From a checkpoint of a small transformer trained on Wikipedia: 16 layers.
Each number is 128 + 32 x the weight over its row's rms, rounded and kept within 0 to 255. Layers, rows and columns count from 0. Numbers have three digits each. The size before them is the row's rms in percent of the matrix's.

# layer 13 MLP up, 512x128, rms 0.0888, rows 474-510, columns 0-127
100:065135115138111198105099111167100097150168142100142109179113121129161163123121177179104058064153153115129085126153180104098129097133163090113110139099166122135186136088137090174119165089161167123119158151135114132080115157103190089130136122112184166124061134145091120046143166148152108149167118151131152057184130131102129133089172161148149103136155083135070155130133107114128190167162
103:057069143139154161129179090139122148132063129161171171112117097150180183138130106127129147129131163137140094140102166086067098148153147091214122183215127168100159093158136112114160107139158131123117089118111153101098160144063145171156121088172091081125145086100103089144093108147091097124121120146067088120146114099146119107132156154056106075103154095097110089141176127151126166101139
099:145133152123136155121123094129056182111146158107086089070145180120110128119110166083129131095139120075099059135160090111130137116108137163205192107086146101075175162125112158070152133145096135134159133105139139179150148072154184129156133131134155107074137117157066117170140097094100154065148171180128101121112147145132118143098128159083099047105130105159121195076164123110129178117131
101:085148154070105142138185109190119174123108139157079070115149125156133143112095133111105144118088125132107139156197129141167072142166122066146169073145132117124089134080190146104080082137150112095115182132130144086097145103166136113133115152160114137157132106128176074180139164119085133085074116129158091100093127136139144137119134215149150082138055107158127152176146080163113052138097
108:089109098120075062183076122093131128124135080165179107119127128101168060129136125148170120142132126107122109148167082105136121140116154124163151095132159102119143072166128169099188093128150123087122132116113108081141115132147149149161136099120113079061184130137092181163127119132178111134135095217177085140060151100158123183160078122089161178183152097171137118108192121140169169123108
095:116126180118102124125112089142107101100195149157085133159142122108124143116153101119150068122129132100150106133173159120110180083068105133131150096249157135158164091125122112215112112134109165147169114107140130151155155141129089137116147095122055140148108123136139121069101115190152107197083116121171110173116156096099132150167098149149159119127126161193134098136122132110100063081047
101:163149142162132119153152119144114117153164117158091105187133182113124094142085198124124120148175154134130131151121148149147132213212162096145061159119150144107160087077174141184112114109138078149137109135131099113152116158136115109162147120075063142145117158154145160158149130113083108180099088144080093115078080093057147194099089132099102169124114128207095126127089111167152117153103
095:085100186085133131112174172145125084095128142139133080137184108072162138071139090109110103140117168084165127165079115104123112113131148142057156093142098174093082076083153104097107126120057207135172152143132155090161076136142079113168096165167151105097091174130159067146117148065086140111114129118137133154151076116169140164166111133183119110138165103144126149100170154111147093120156
095:145054137133202162133157137083092126135120111057119131106167095150121146138105161112113149138103096137158085153139098168117079203154113127128131125110070139100106126144151078088114089128172159148118096151123099155090209115158161122087164178131124119136117156116141167122149128089073122060066135042116189076123130092121083087140111159094146202151089093135129136136131103093128117155089
107:025171154168084113143143153169187100139114152108104195183059103098101134168104119132190160118142125090109134094096150145069145136112108147128075098143108150092171122160121132151136193150080120136037140119124135168184155106117123122092139107108122147102189154114130122086168076137119136112154100121125189131130152092165078058110087135123093173114122187142131128159116140144129141155139
105:113097094169157145144114161163143130123157155129171078130129155086143105070105140147135147142151119145146074106087095138151079172117159096170118081059175158111103114068129112139158139156123122169192090099127146119119133131197135114184176105130128065137131127066201143127118138160127131177122178089150108129142142164092084101103155101088103098102130189157079127195107106138153067191089
098:080112107138141182108134065167157142132099161087111161100176086185120070103163170101118157157126150120084144132188140158117176053130117142178156071111114109145139198111122119095093080149140070127133064107158177092087100159098166134122087135122120087136118152092135102145136135115159089103150144116118124128123105110126115081148112170121078094086105168114118167077203086173103167136079
099:114113114133144154143163111130126154221146114137109172121169101107074165144172189151230124138150089123147135089146137133110122152091083094127119122198175142102072148080088088179165142161169134158180151116118082170081119119130097154076160108093152102114158117133191193145177161115126126126094149120138142152181099158189132108101157100071152143087113138149145104148136116126072104109130
098:164144153110176137108107146176087126079066165159133120117135158121201095152128100123091160144166084171190146096171152094104079161190181066102127127105131136074127131120091128090086114135162129138127085157171141082097124115130154107167194089118110131145128140075103152165074148109098087118130186096168159192112188137126098122134080082166118140065128106107131114153140170127146100106086
099:105176146176159104135138139089126147120155143122151082100066151152180072152172095142162072146082086181174128150139088130126122120098095130129116143168107151091127132125124183146130156121135170130051116116146136151145100154130106091164099109186111116131134086133127210080115162087079133074161186083105098096116114118112137114095115167070128165100061098146169116127169158121169159213126
102:173081136142095112143132180247103111131151117131112179153145126129118142137094066146123124139208117132143144119094116140079151157108159177110114155127128068096152171139148135184159124117159196109136098133123089117063139089133114141119153121151074096189113123078139121131084200128156121166127164109130122068137083124087098046144078141112105139129072154108151140162130154124161119101077
095:148106111133106161080145129110127116111085091125100107177180075083098146132108170138096107133169156111149143093102142137144108128128140116120102065098106164150080154167146093088101149141153123152036061115122182113116119143137181139090140121119090127134177193123060089152087160129088126166052117131163148173142135195089106179140125125169116125108187110140087143090111105166183106065142
102:159110095171120115147138097051122128185112154086146149106087079172138153108081109118126167173149140084204060168109153086053165118124091156111133121090145075213126124111152093093164163105120092079116120136142133086145113110150122121107147133145112066133095090142106142122096178169109135145116145167083126160086153182132088140189099097118090085105124084115139131076124182108124140129168
101:099132137074095166148168126138133071100116108166072143134106062140151106122151131109099105122137103127129112050126182126140149135150164155117136156110175089078135152156126107160152122157123130153049084151127068152118074167133166092132097205086087115176133150136089097170116158128084177153107084081135127184161127136125157128161158124150139157193172127140100185144076123168134053094109
098:105123133161164139156102131138104138103099159135144204157128187095125095176107143140162095121158079149132095118122114160134108090178090149143198209162101145140096134123148120101172146137145087089121178147176134170064142136073091149160149130062111135122094138148107130148161088137145127119104202132123125099112164153091191128080080109148154200092121123090143143106101196189124192135125
104:188105112107072129092141161150096152145126172146130142168123178118124146124172125172089157197156078110099139145109150105121156108177147150163105144179154128101105154087125150175115149158093079140128203156062136178072087114151143133115127172115131065123105124181114218132141109152150129139175107118098133146081120113145124134157039174103119113165162129152129182114166196098105135164117
097:084129102080167158145143107112118150142123168138153145158172092099125117117104118104082153177094088167147126153103089179114200105166141134117171131118136092069141101091142086169211093149143125092113161108113147173166163163160117132198137132178141114145093212070102137088067141100093118147161108089085139115080121116130105168096116029132147140152135160129191113121103132138111132154105
097:181151134113122160116152160085164095133107146136154124153105144130131145180143111145092147167110039123139155115105108118133193176128103147101148167163097151197055084134088120150162161145084078158170109126115120117108116083100088128135150124073188101117077092150132175116110084152122121157193123116079116170176218209107091123109113138148150126105089163120094157116114149122066135135132
104:152169140086023090143118195106101103104146122105139131152120136108122135179127077129179159140151126104124134150177080145176139157120144111147137189206147125108117205175131108138116121175114139148120164092076144095105067093102107107158093076172110124084150153133208154149185106086169114127139128154128153167144079143172173135079151155141119093099147108122113160092182124153111112106124
098:130116111118100154063173134098082114138123123114121092073188179126120108131189136106157202123139063108121146157152140069140108101124074093082131150093111163169079154133088161117078192090140083083141107144131128091073185118080126132168084110122133047093153134168097163142137103133173154079165168104163105123163128086108130094142134129164120109130141118112095145090087177159124112163084
100:121125136114163145115164113142132110165133039144189149136111166159146118157124190152176103086170120185099157117106159125126157116115142083172146059149122137136125117099145113163055144131066137166151105128066090078137114148140134139149144133179119116149104183127132102153114126144172198117099115155094044102143141108195156128063141131075157092103169096132142104162084121088095157065117
097:093127134141147063182127150128120209165132087149148185126111145131141136141096076153122136199112163143138079080111164149135137097114169089130126175126093119176121073101130115200077101118118154094145099116198105129139104110176112077142093148071198114156150143143093065144143138119124161119122156092070124142079060112061168119158136155120158154121133097134097099129129126100192095112103
099:137098151156090170122155074095107184084102129184128152068102165141192132104099098176130141126143137144142155175144107137135106124121197105135168093113103089111126087107176129100101086135135144095076164128171150115127128187141109101141136124180195153072182189091112133176135126141128066136117125093108139143089112153115174099094123119104192095061159137139134142167170117132164109067197
098:059095123089075121118114157167172160101133161126083101143111104070134157111124124105144188077132155144104097110126167149082075080112135154121182217105105180134122146171164154130182150154173185122152144135103145095107159114149106168143162145113126137112167177091098082119152106163108169110129063148158143123132109119131130044174105146084154180187136108133134106084127139187078143123111
096:169068138167113142099126099136135136179147101137121101146097156161193142125123156126199144084086141147148174120115092160087063122133148074149175109155152109096150156148148111151119182208151104122130107123117204066170117107108118105130106107143186111096086068081134094178086119159165125116163117090122154115073114138161136129156124116148163141069151135082117093172108059140125101132195
099:118178148115105188112223114133166113109093131131160145092108165080151116150103092100139147143148105068137091095126202096095139134116089140167094088125098110102138065124146138143101076146149133116113057161111149098111151117103077134126124163085132077094134143139102129114085103157117067101158124129140086078108130052091137024081127113156144186103149102117106075132103155123114081112114
093:116064162097095136142080149114138131132145097125109143104142111161146106141110130121156160160110126151146106096177102137184121111181098122119081122202127132113134067181121087116146068119117146100157112119152138156095105182134100167046121070121134142153118121145119176175108110092107135134127183149078090072101120050124142103154150125090197164044124144143171129132079175143136160211144
093:134131123130145158127151142147107154144120167105175074166116116168166099087104189092151103158145176114111163101125086124165153126103101110052137111081126101182114099084128088150089148111121114133142100138103152103097141077178125135141161131149094117178059037142078216107139127150116082129152131085133053117204137106135112200113104155132188118089086175137123149090134120135106127130156
105:151121098067100123136101098099099099161129130125160171117165142098158105148135126104090116093153054114140121109068139105119031056198105070205100135163106110117106140203129100189137119105110108127136087139113107142171133117075144119129140090154101159109172154139160127185103106096126119183132135087111191182144128166134143124149137105086178147089133124120080120119157127144095070076114
103:111081100118114080098171145108144135147120108128176121083084175128175083062155079182135139096146090199131125117117144163079108109096123153132151182106177105184154162134112106070100096151128134146101121106166159111153149126142101190149141130169183155161143131131172112109137151145090186121187154152134047146146080154173099070162184094144122163136126148112178149137144181126130168094102
098:078144177132110089148115103088141142134119119202174146101145154121144074158130124147166049077164126155125135080100140136123124129125110159139161096103138136168174245150099155062131133190167147173093133101147080095119113155102127123123113098128107123099120126113105065117141139151123149117142145149093031104121085130123051134126110190124135074090136135149179109137111131175097151079136
099:092131128133110117131165192146127142098147131161126110135102151082110160099138103091152134131124091160081122099112153158148108128099133161157078172125150149123108224091089125067134165085103152101072066126071036173152155103104095111097094147081179113182101132170161146082139079143156132131117132179120145106143177136119152121152134145092147130182047100114141131093138168156172131142191
# layer 13 MLP down (transposed), 512x128, rms 0.0875, rows 474-509, columns 0-127
102:113037120157165131164103094126147146140117118147110081135143140085120066161155113146110125170121093140089175158101164118160126162169120128090146089147097116165158114147158161115114125168185145112067096057144159133218120132128140106128167118139125081190163107126127148099187166085173105182182163198119140113140167063107124135115107141156109099112091158145138157136098176207127133152143
099:114134146202070127139147134090138115150064104128127087146116211153077228155121141210118118180108125123123098161102135106144106111120147131132123146183082129151154123102099131111149139106182134141124162116158179080065116079077140152124086094159135122161116107122133109110130143197165116129064159157107113161099206123166097121147084143087145107188106100141153173099155138151111138113165
098:076130103148133092107114150100110160117122154104125074119142176085125140198188120150099137088111086114148107143155138170058139189114103176125114109103122106127109102053193146114165093103166142129120179201160195178143163110153163081152129171191148163136155082131150180135098213129130140077145118080153143109120114154101073140140107127121097143143098122176099115151099100088136147151133
104:199142107094120136114133143111075205142137124153076150086125130122148090115110150124104136131127136154109135162167198106170119099142096170153186089100096090062141138099131137134186113079049092111107155102110098118148125183120121128190101104071111132112077101104089133162081090080134125162099123204147065084071117095096078111095131104166111121105130154123111179128117140150129119093085
105:121064121125130001150142183197117099117171128164110165188154169115150140143128099110140141116098090141145098133197126141101128142145118111107120116143129126164073159123153154072140081119158166122126105221165173136134149104126121052129117091168162113125119160135138181101103086135141114153143160139127123142142098173159124167141107160164103132133149132138195149168051153108106183148101
098:112123073096187134083113128104123156092138148149150076087132080102159095135166136103182122023164077125145078160145153104171094112213132117134129129078102182130141071142138163084152152125153194098112109158135125074161103109119132162209136190131119174098104145175163149131168137153113085094135153134128127158163169146147095152071116106116100094111117137139114137114097105129068126099132
101:159134114132193187109156179110116155189159161123147178126117116175113173135120158134093164164066091095147058145138121125113128139109141060134083131052101143124146139112081149165108121101141136123153080131124119168126193109168123148140066147118099176114214143092156120085170116141106137162113158069168167077137077128121126119106146135165106166163159128204101117120097136095147076144113
095:168172157136109148084152116169112121174156166175130204137116089121133102111160209112090184057119116098167089139095115147113136116095119209107092122122106098136122106065104132086114141137150086120105150094106127153116166146147129109110133163209101118096117082109124168136112168080122115115154090063136096139124155097095125205120193107138133184135105210165118151128095093137101143142133
096:093171192111121068123124157113156116169144101159177124146115129123136106177119114081149128110079137186134117133145138130123116162141144090158153127194150101133199160128081097133121133114119121080175139243118104153129090162109101129154126161122108152115078071133134158174079104152196160087154145175149069138149180191098166152127117098167095112092118095126128162101114114122113160185074
106:073192129135141103147140114101140177118166155093138176177173107092178131077159147151153148078133122170124144062093120106079169104101091187087199142109108099133149109142093113116145139120159137134144090181053139040108165120127185120143129108123110118138177117141083176161136126119114112150147087129096147090102132143143075128172093164109096118131182138114137077135175043101103148130124
106:087157104135137117128169097088077115180148174103091133165104108125142062132170110144145153118123123067087100081129106132165121126118109217163124074183205130145108132139093153122126123080058123136136095152183049124163119109116140110115073114157141147150124163094093150112109070129143116127097134163143138148081183090135069132148112183150114131158151068123160140124102086171191144169140
100:143097098103078148116093167155134091092148116157143145071113181072116130119093147132162157119121103130103106079135134128164123149090151108160115170184123123179188117113141165118117056158129124138097156123114059173163112139139126111097104116083211080162137114171069034094145134154124143139170096079186132137079128070197153097137102166092145095141152173159141145097142154124126147112101
098:167137095136139090206124180122119165116146183065153094161145117146150143126105176176090109097143181112157137164141102136109206105129097120157176064049116103067190090174127104160075121089179114125098134092159094129123126103106125164137128093115103156146098130167123143124125148076128194090120078158113082173097127151117125161184133164122119140098125120123191107116142141145118182102090
100:090165134178146109171124112080132195174161109131121118148083118108114127123116157087114092136124090070215147102162125136122101143139118122109097108090131120167146091143205121132163184132153115127153163104191125126134199137128127146157111122131111083145112116111074173157192098164076162136187053146159107154057128125164109099136159050134114138158156116180173080124108128103157162143100
100:139167089161091128136145145168139082075108170134097127069142122091094140121103167129122151118060149170158117109109181147130145210124079083145118119155141153137148155113106106100137134142205077151186133181104148141075160133131083126096079091102163117126144118158153108112117177088147195069194144120090079113108162183116114112147154080098171172112118169096083115145133157172105153161153
103:142145123099119111164103119117120177100094149144129127159134133128153107168114230152151146107120124141139099134129152114053126151138189187147188189093104109098153181090105083139094130148117173088122139192133146183082111164094077111206119129149126161116107080125146156128158086143093135113097154145132129128155115169055137112137129112175040170157127121138108203129095136141103161167088
096:152109148145154205137157180090079144168124184113085120122183125159070121178107120193085130171147162136129118090089099160165133101156175138096113162108077156189127162161121107135123141107121142183128058129120148079134106132155115159144107121094129139147147142153170114098119063120145131156095113146177168129117124184150148177166128043095116190109125084110132132163125057130189116155130
099:143221114097108198148170155148114136152188120118162156100131064184122151166111124069131129146114160121169093200166130114128094132146106208128118174105084079090179151152082098169141107112112097069076085164101085154150128107130112108151097175150099110127132114205126123122133109110181166107093149107135129135121126148085160151112105141151156131108190084140162175109136126143133098098093
101:092111081133099206128149075164153106164104124122130135160143096173136112106090126112171171155201171157136137098121150135157082060149127114141133108107163126146090136150125102178150118109115106183068116020135104068132122107145126182128106160110176111089144149080146155081095137151198121089129126159122105170156141156110118120123121112151095167172127048089087107117115136171174104141169
099:142099098188127158099178107090139166129179138171111224051109141126107173161126179148122079146146151176157137126146161139151157176113143142128141126132131079136149176176103096141132117205157099068067109105103137113113141115177144091188141152125091091151141105107100071139112113078144097085137077130090130118140102170130126169133106071121110112074111083085098126150110141130061166116113
105:138147149118169136165146133128140151112083065135147143145112093154148133141096082135062117173120155119156129075162112090100209106121091118094111091163130108130120146129151079108110154086143123059139182079155071152101113081142174092125122080144154093143132180128182150147110163072105103127131160083153123126072196116083092138170147104125133124121128123088215070143145181158063125117101
097:127106178101185135070135113111088146192049137114121131113137115097120161134108091137115081123111136183134150163086179065157148150124111096127171138145155146152110102106117168131065181156096124145085167130157096161117114126165097123164124109128122116203116123133082131109072136174086085119086093081136137088121110110110099134112136043181116082120103142093082110178143180156097148168199
098:099125110114121103107169155160163169165120155132100129113113108080119123139140131135133064141143078088120152159120161155125113196162131127125144124118108145144242112148106106151131095182126133156049090167077144139096099144070169123126147130112110125110114105137144110182166196130092113129146130188172068107052181077185149122165045129172136118122164130112102161148118115080118143131169
104:178093113097098110122136076124126112140068139130165115169128143145142110160086143112141115113148128138141109142087113148099097136112128130145154079127176085159047193100165064146122138132080077123120094235127192073102117113153118108143121172100141135147113147163168127122173083111116142088208150134135136100150136147118154149112103127122059075065147122144051124185137153139105172134178
102:118109201101147142176107140072136146087116119102172114087179154099131145114123094135086151168176142141170158146150077172114087158150111099113126135074140120110152066135194112109121064069115153119113096017175091102097126142127145124171189108142144109130165097144135067066108106172153103117130164105142138162072127106111112148139110127111109159113095139135115134061137106095136143154053
097:126136127083073138073106138108167141141097149129134141110173119135148090096120174123148182190068143101102146175157126127119159160099112139118113115140136193123059140119136145071078137120074158226141068225114164151097105119165118080117106146157132173161106109111117142058142130152105064111153100151109132106128138145105080090178098129120156147142127116111083163130121055120084157115114
101:170142140111131139125076110101113113114090077135112177192093132133112116125156157085119121165174144134156170122163113141109129155090097052152163189131136149185110124087105129180174153150135122125154105058103161204130142127171101113151190182136184138121130133099121152041166117124121083113169110163113100113171150113114162124085123136123177200108147114126119100081126149150154095084206
099:126116151104110188181135119176120160123175127136140134156135151153117093096217137126096160123105127136135119134089100110072097141127114154135177153119165154156118108160096119141062143156068159158120050065116160191125117112141102142071124120101118121235097087088089177105127160110088159116121138081110096121128123122141137100124134135145115126140069151165149139173065118064128072059123
096:158162186083143160142147100079087077130128157102151170127145087114113149118177126136195166122136076150122155183111137144135155156077130146142087154111167097090109105133128148134096121173149130171156062160182180148100169120139196187170093116133052139111096148100140168093111089143164137114112144119116117077181156128160132150160171159107159160134167108084166124172190112094094115186110
096:160041153089133116107156122159146121159152130153127116124078175160120172131146127105187135071071156119182170160105139063147154154121113108154119144106121141132112135118141148093171158138190097172155119087064180117086164118141150161146106118125115087098145202191099132163131126163135080118119074109146105113107140192108097119172158125108054127110128176099200127163143094144147169155172
099:141089142152165117146117202111061175136086138179144149131125090116133185132119088163158127096116113175181098121116139141129153146099156176165127133130121146103130110150162145095151118134129118124121165033153123104177158123126103062168104068095154113137115058120121136097100107157135143127162109112042145154149135201115100086155126107183166103131153052154181147142103095110123101052106
089:120142054122130116041089157096137107091048124088110111114183130140156102146116098149166195135101144145161125183148135130141069147140085121130094119157100116114071102082164202081142144143164145107156167066135139099103086151099126116164134118164093130124121108108118133085115111097136118109174179144148154105093063160129128131107151103112054099113058075119117101176134191091137124120153
095:084138157129107124099110081176132119124182110114126101166132095083118134094154114159180133117120122167143101174147136194074080205115101135197080132190155092149122122118109130085095128082101108102158092111146158152141080121135153149133140106061109128105125086131154084129150078159111137058163089157110108073124063150076080063095109110063074113132147093139143097125106121165142107149160
100:104124134192133121188107135177117104108174107113126136087124141121119126159193167125116130048167161109108078123141109108128120077132098091132091151114152130113113117130089017063159126148135122117110128146101118143167109118098190170166056138153098212133161148165119107173134123094117113103102190066124116088161145069150114128147196159100112145184141136168138118070137112106139126126159
103:119108135106153126151223105192038131094110097087080125053129172141074181107114148130129077083077155114116121144086103176142141146077144102152163133078077101130101162173104111143121129072138159151102150230128148118139158111087096122131074159160124188115112102110154160098140102110130163164128108143169119115127166108110145109151096134096099101140119131121158162155102104138126084181111
100:117138153139124159124184150137157138124095185114146109097136077121158129116088131108144200176116177113109102125212092161113083087155092096144062151124165162143060043140162118152090081086115085107118120130164183144109166107136148132145078145090144101118178110155117162088152146100056131118096122115138168158176146115123166111192154084177111143194136136127110155137174121091137098139116
# layer 13 MLP gate, 512x128, rms 0.0985, rows 475-510, columns 0-127
103:127212090133101173138094130115119114103170143101101151108101134114127075165050181187125125115185127089117112098123127141129129143152149137108131128100122073108076134129150137193130155104117148139120130113162131117112050131153068087128122143080178109100133185202107140120136104099113155148152085095116084107088123197090077180148131062144147104176134118099134125188096110124142180062097
096:098141104211117159109142174125112161076103157112166043072103151103129094146125178126137107104156125175133126121148143081055136160105089094093119126055187125180141177073079103147112120144089107199146148140173090108112103161137154152136179131104130122112136117108127160094138164110103195142123143101185107202188116119198131128142107128125113092155129152114163145122129119081121110136160
111:147147142157075132097122061100145115059098211152154106094147158132129147108093203093115118138139170132106104127138141219116057172187154128101142132109162171173104130148073097121136168128148153086137094086145159137134147141064124172124135146060089054129116127107141167141102134141130188116163086144128081127148082145136145110104151071136150111091082083112130116118138087148094145090137
110:138153099125107145097115150105170185133099118141151089111134161132185177138075211154141120151124159159101076134073092085128107147107106180163129174104109111173066106113105166176137131081162145187094158083141103129091156124137131123150080113132107134163079133184111158106118062174190177103143091136090121110117142140162144193142122115122149143081126098128180160099146127143115083046099
094:143141173130157174159172176138150122050143121118132148120077106077115141167079101095094147206157170059095208083172084107147129159103144138158133100136146132191124152082148077139109137180119101163162184114152166192089158103146147170085063131145173113158160163158098153105093113157119135118123102136108123138121136145139169097144123081137151164119122067141169115131118132071155149112136
104:107120146115149170106116149101128138165085070156072106116110122135074047149127137118176128096120110120112104068125115113121128081141104083112126069115128111088093046130127062158109113144140152155175100100151148141130127186174067130150140175111086099133145102114083181150146115150113139123101120155135063093165175137144117162095146109065099106154184115140056056124120107125173056126106
091:070147101178128143092157125150120139132102165174122129063085090149062094108108140117113107064174127108183087081072095098136158092148155071128140116086098113110107134118106147102067145139080125157140114091135121108129115133176106060117085097080116169124126091125135179107144119163118059128153129089103101105108151149125152175140080097164136107052171202179138129152126164162143105082147
095:119166171139127125137135186087094115138152161110198162046148116107129125147165183066108080173157110160138168151143096144093117137126124164124111134152136154158140115127109122160131129106108111167139158115103096150122113059172090134132125126140113055171111057192164166109171155125118172118129146102153159163123126166074131129178139088171093104123124085151136219147151157139056200156120
109:160180169126172139100161092121117166134158069070208092156080197114044140105118134120110175131176135167089099168104152147108114180097174115076119152106129153073105129096156134128112102158152070095095110114145172166135062116158138138181125163109136123115125144093094175155151147136065164149171130160168108148130190136118153156111124127115136158078155129097143123148096197144150110109137
103:083211144151134165124151111115070070121156179123126107223075176105122139062077047152102140164174048137116126119092114102136099144149103192160149151080143137108090102107123145191144151134101101151154102138150123132149102137154109094132146121093087187108154123129119126102146155150136147133144140140124155122131179139142110169135095118153107184167125100128159182138104063139088084141179
092:146154091205120167154138169083062152130132118111151078111103115127106125118161144101095170071137121204127125159103127148136158159131206131119127152101131098126128106105078130116172169135125183101056083107124124114165120099129091081155116151050147103188122124114186127129141127116135147118103148068165079075123180143121127122096151152170173076146162108194117117088065098129184124117120
103:138072125121133172132097118125131179120110152113172142130094116153131180112099113176000133081157135127179095181108117121132064102060128128130104104139103121131112108197136104125054157181139148125088149100127146117153135162134102156086108132087114156104170175140070159143117075169108144130128098176112175125093112174152133142157183185152117117152146130132104171121108113118146107091183
101:128122180128172167126154136099120173118119178143104073136065174137184082144108183091152176123132128075124163149116084186124138070130088130159096133065135096141148148161173087076207140155085139126112147108152116102120153162082118106139094135160141127089089088147074142122129132148087146133158120103141085109157080066155097163134087099119056133113194083175165140100144115140156140124160
102:135170159205140109144123133114119078130161102162127076156139114107151096143103116101090119118145236110081137148081105160088151152096092093125162147129116125151081145077146134146119103109086090134200100084177180109152131127137123160149153102165097085157141100107137142095101164166107155102131089116192170229178099101143168110169153089086105155089122144121152163164103111102145089112120
101:176135118094088099145135142106087097093140069064108145136160129143147084102058162142104135143105075107178152122189141095120053139084153155136090122147150112115124152164122141137111091099096119231120102086131111122148103163123113155117125145102124099141113166244129122141107171151084111107173108087079151124125134141150185158115095068142133131082158115132105095082149137146094141174078
091:142186185189189114149168166101062157106136151081147075112090194138107113100108094133117140141122128115191149126088096137062104054112151138127153203131145145162125125175108135199088111166148122167186139087148075110129117135135112134119121154099132100155076091151153136114147095081161138104119110103151086129124141096143167133177120057105120111143131133093204100142110093106095098158111
098:151118192165148113173152159104142116102093148140115114127153128114155109123108113118120094133127128152132162099138116130097101155074120136106101157130176208253111107153179144162136105180163117111189125117140140120112078167156108104041149159150101101146092144103093156129056173138057180147142115111119135156098122118143104113169033109161150149127149141133164106174072127152119155154148
095:154109130160160146141136166157070126119085129066108104143119146098134158159028161136143151121129131125111164108102097192163062104098109151147048169162132192154086080138079062094090109134116125160178058122138198164146163133139125121113103128121134166137087128143136106082150072092118192092132131143134111150176091141156104113132145116123107101097163122058139079105129111088123124139163
102:139135117140091176106174142145096095117146174172133127065113148137096199084168158162120109178142137076164131089117104134126089116162158110074158108124087183090111123158145116134112084124138121115131120083090140087180132110117167130129128137109099000151085110097142132103059131092069179146132104136148163068209163145126146190114135131142114120130097103106131136093129105172101165094126
116:182118100126131151138165140091161123060070107084157103094101103147183107101162095180083160093152171132172099092115074097096106116173162089132056164093129144240146158116107150082117148099155106106142172108160097082122124124156147084106100144131162153125143119133131114143055195119141131146098105102162129120143154158108145148185113088105081161123128109143133093166068171119116158151134
103:150125134160120156176181153077111112128126115099153118092101116066176098084140109155117150163167123162061066105101064140174107072090103165153113160136156102101123105121139090167163107137133115156140140111189132124152138156163106165139076131077111149181206123080170173135116099120146130144140121112151154177080130145163144139162100097125184214077127157083142152085131145078170152157114
099:063160095197153177172121179122085110163107100132165119139128126188088107120118129137103160049139152172119148084121147103147120070159120112160096092159153195134087101131090046150139167135164107093152153111133127078150076163111121135126116157156140131124111145165112163150117104147078137154130112112226133120101126141116175159186098072113141082187146121156123093102148119173136158085155
102:074132181147111079117133113135177186091154163192083104066102102111186128125081137103072153100180168159101166149107128104107109133168153136074121083134131193144131167126125117135162120147162143108104183064157111150146065126118176132172071068127131131117106125139145114080102199086096140120108094164116158114079104125141167082141138104155097150181162090101106147158127140155177127113097
100:152163129131170134129140172156106077069062115122084144131206178083102164195112148111138143079142143150144093138131152170103115179107118120113099128120083176124112137107129124053097137127148072170112088136096165129123141093163126109125097140122121111140124135107130100137079145097073117113099100241100093062165115173148111061129094112136109126148171102119176075109123106134119097063150
098:150158161118126107105076155170065121164147114135108126098154166141124109149098157162118067127174144158063102148137150094146117134095131163085112198146103135139174109117057114096106118128165152145113078082150181114134154112156114047183060155077153123113110096145122158103076145125177082107121136161138179090078155101130137105108103152122137162120135110050061122184070125113137151102143
093:134123088092099133141101130118100221126127110170051129119097107114080131177115104131140147169144101166121140119081160154112076147177123052129154130088160113152080151208154174110082195181156117134103102113201119156121182116146129122077116141115144157085137163108157135110141119116104154120160099091112205109157113128114126154170156057076113142107119163091089084118097132132127150086139
102:118131153063171181115116128131068135160112094093164136172118124171137169131069153129125109141152144098090111108125074141095114094102116194102119137039123121167109118057129125168086128167147124160101103112134097130141148121140121132177106122189131107170031152084124108108160211168129150191152134134079096074127087119091164135131100125134130135142135102080113189086081134091145147132153
097:143116175103133141129116094143075071122114121067165097157121131155106122145115201146167199115120087128136170099124164138130149127081149146145212174137162106110120130158065152167150061169177087158212175104154133150079161146120152150140083133093113140069142092162090092151128142144166146184138178132139118115115132107102150156119131159083153180118098094071179104116128130145121109173165
088:094105166132057184155208190189147079103080174146086133102089115117168139124105083100121117161130163087145139172139122066130090120155133186180115148087108120192131130112141085098137110128131170188128137085135161129159158148119221114130174133094145087149144149157074121121154111117165056107098112156146115115141142138170124128030101147152108130111157145127130129152149152124151147130122
103:172094179118180116100189160126036125115116124099159116082145163141142072156160158064114107103129132071150140120147134123126099142091071156103165152115134218177142118150122120137158132156146094113118138106135130156107139138156148169176172135104107120091107033115152200139130115128009110150130134140157135116172111168129087145157092117118167118103136157162140117087134141128090170110152
101:197123175163136135162132131132118108065116181154126161179136130087122145166114161103096096126123114150090171106099143115094108115108191135132134163124122117166122180113134111198103108121186081157108180136115093152144118123144200141122101187146122107122063121166099082079073159160109146153086095104153143114193139159084155153122099097095156162148134089052118127187059110103114126084095
105:113112160108142123126140115147125136101101146100113088092158186089089114058173110155094108142178086127115107104125083106136103083193187074179122072091125120094128163109134115179149124196118149115093134095132081117152118179090106148127077123170095131184079121133079120111080097145091110140155106155129096089094091117145181132098093144068147157198091154173119062160111115140116090161105
099:153123087124084147115139131103034100139108118107115095118163152139171141159069145110137097165196159117111180144108131110153077146101125114173108164151079147157064151174134136139122139091101096178130125112137111112136098143109168092116155159081103082152125139111154141086056119123106109145130060163162131160167114198135178072122107050157148125111077152074080142169096123096088140141078
104:129109114216108149137161132098134155096122121075094117138104168065073107175107108116139096172148085073147152144113126099096115120185060056105097109160148170158136115134098107114141134083136098119086104085141132092135090165113093120147134103136104124087099039186108112078177122100169149107097136135137048130125152181096164182128144114105087136177107063141158124100151158140141130147146
098:144133134091116106091111092164091095113141132143069113156142192122120091117100139180136042027160196133121174132128136125117158131084123108129227147157131093132165130148136144138140166146175118186098103098097095079131123145114126162181169125113146147159075124081085127174070087158157133152161102143082093131122127115108142151129096061118163114097144142129159111135152127184092150088169
093:134109124154125147173093115066113129171117130139132121137138147108152163183125148187104134162138122100169128100157133125138138120105052127143119111145157179132221123169135131127114110155073068123200117114172147109205073149141097094092092105150043171124142095101087168141125087072127110169136098110065085141178131196075114171115134164120089108143145136106085160101122125105084112123121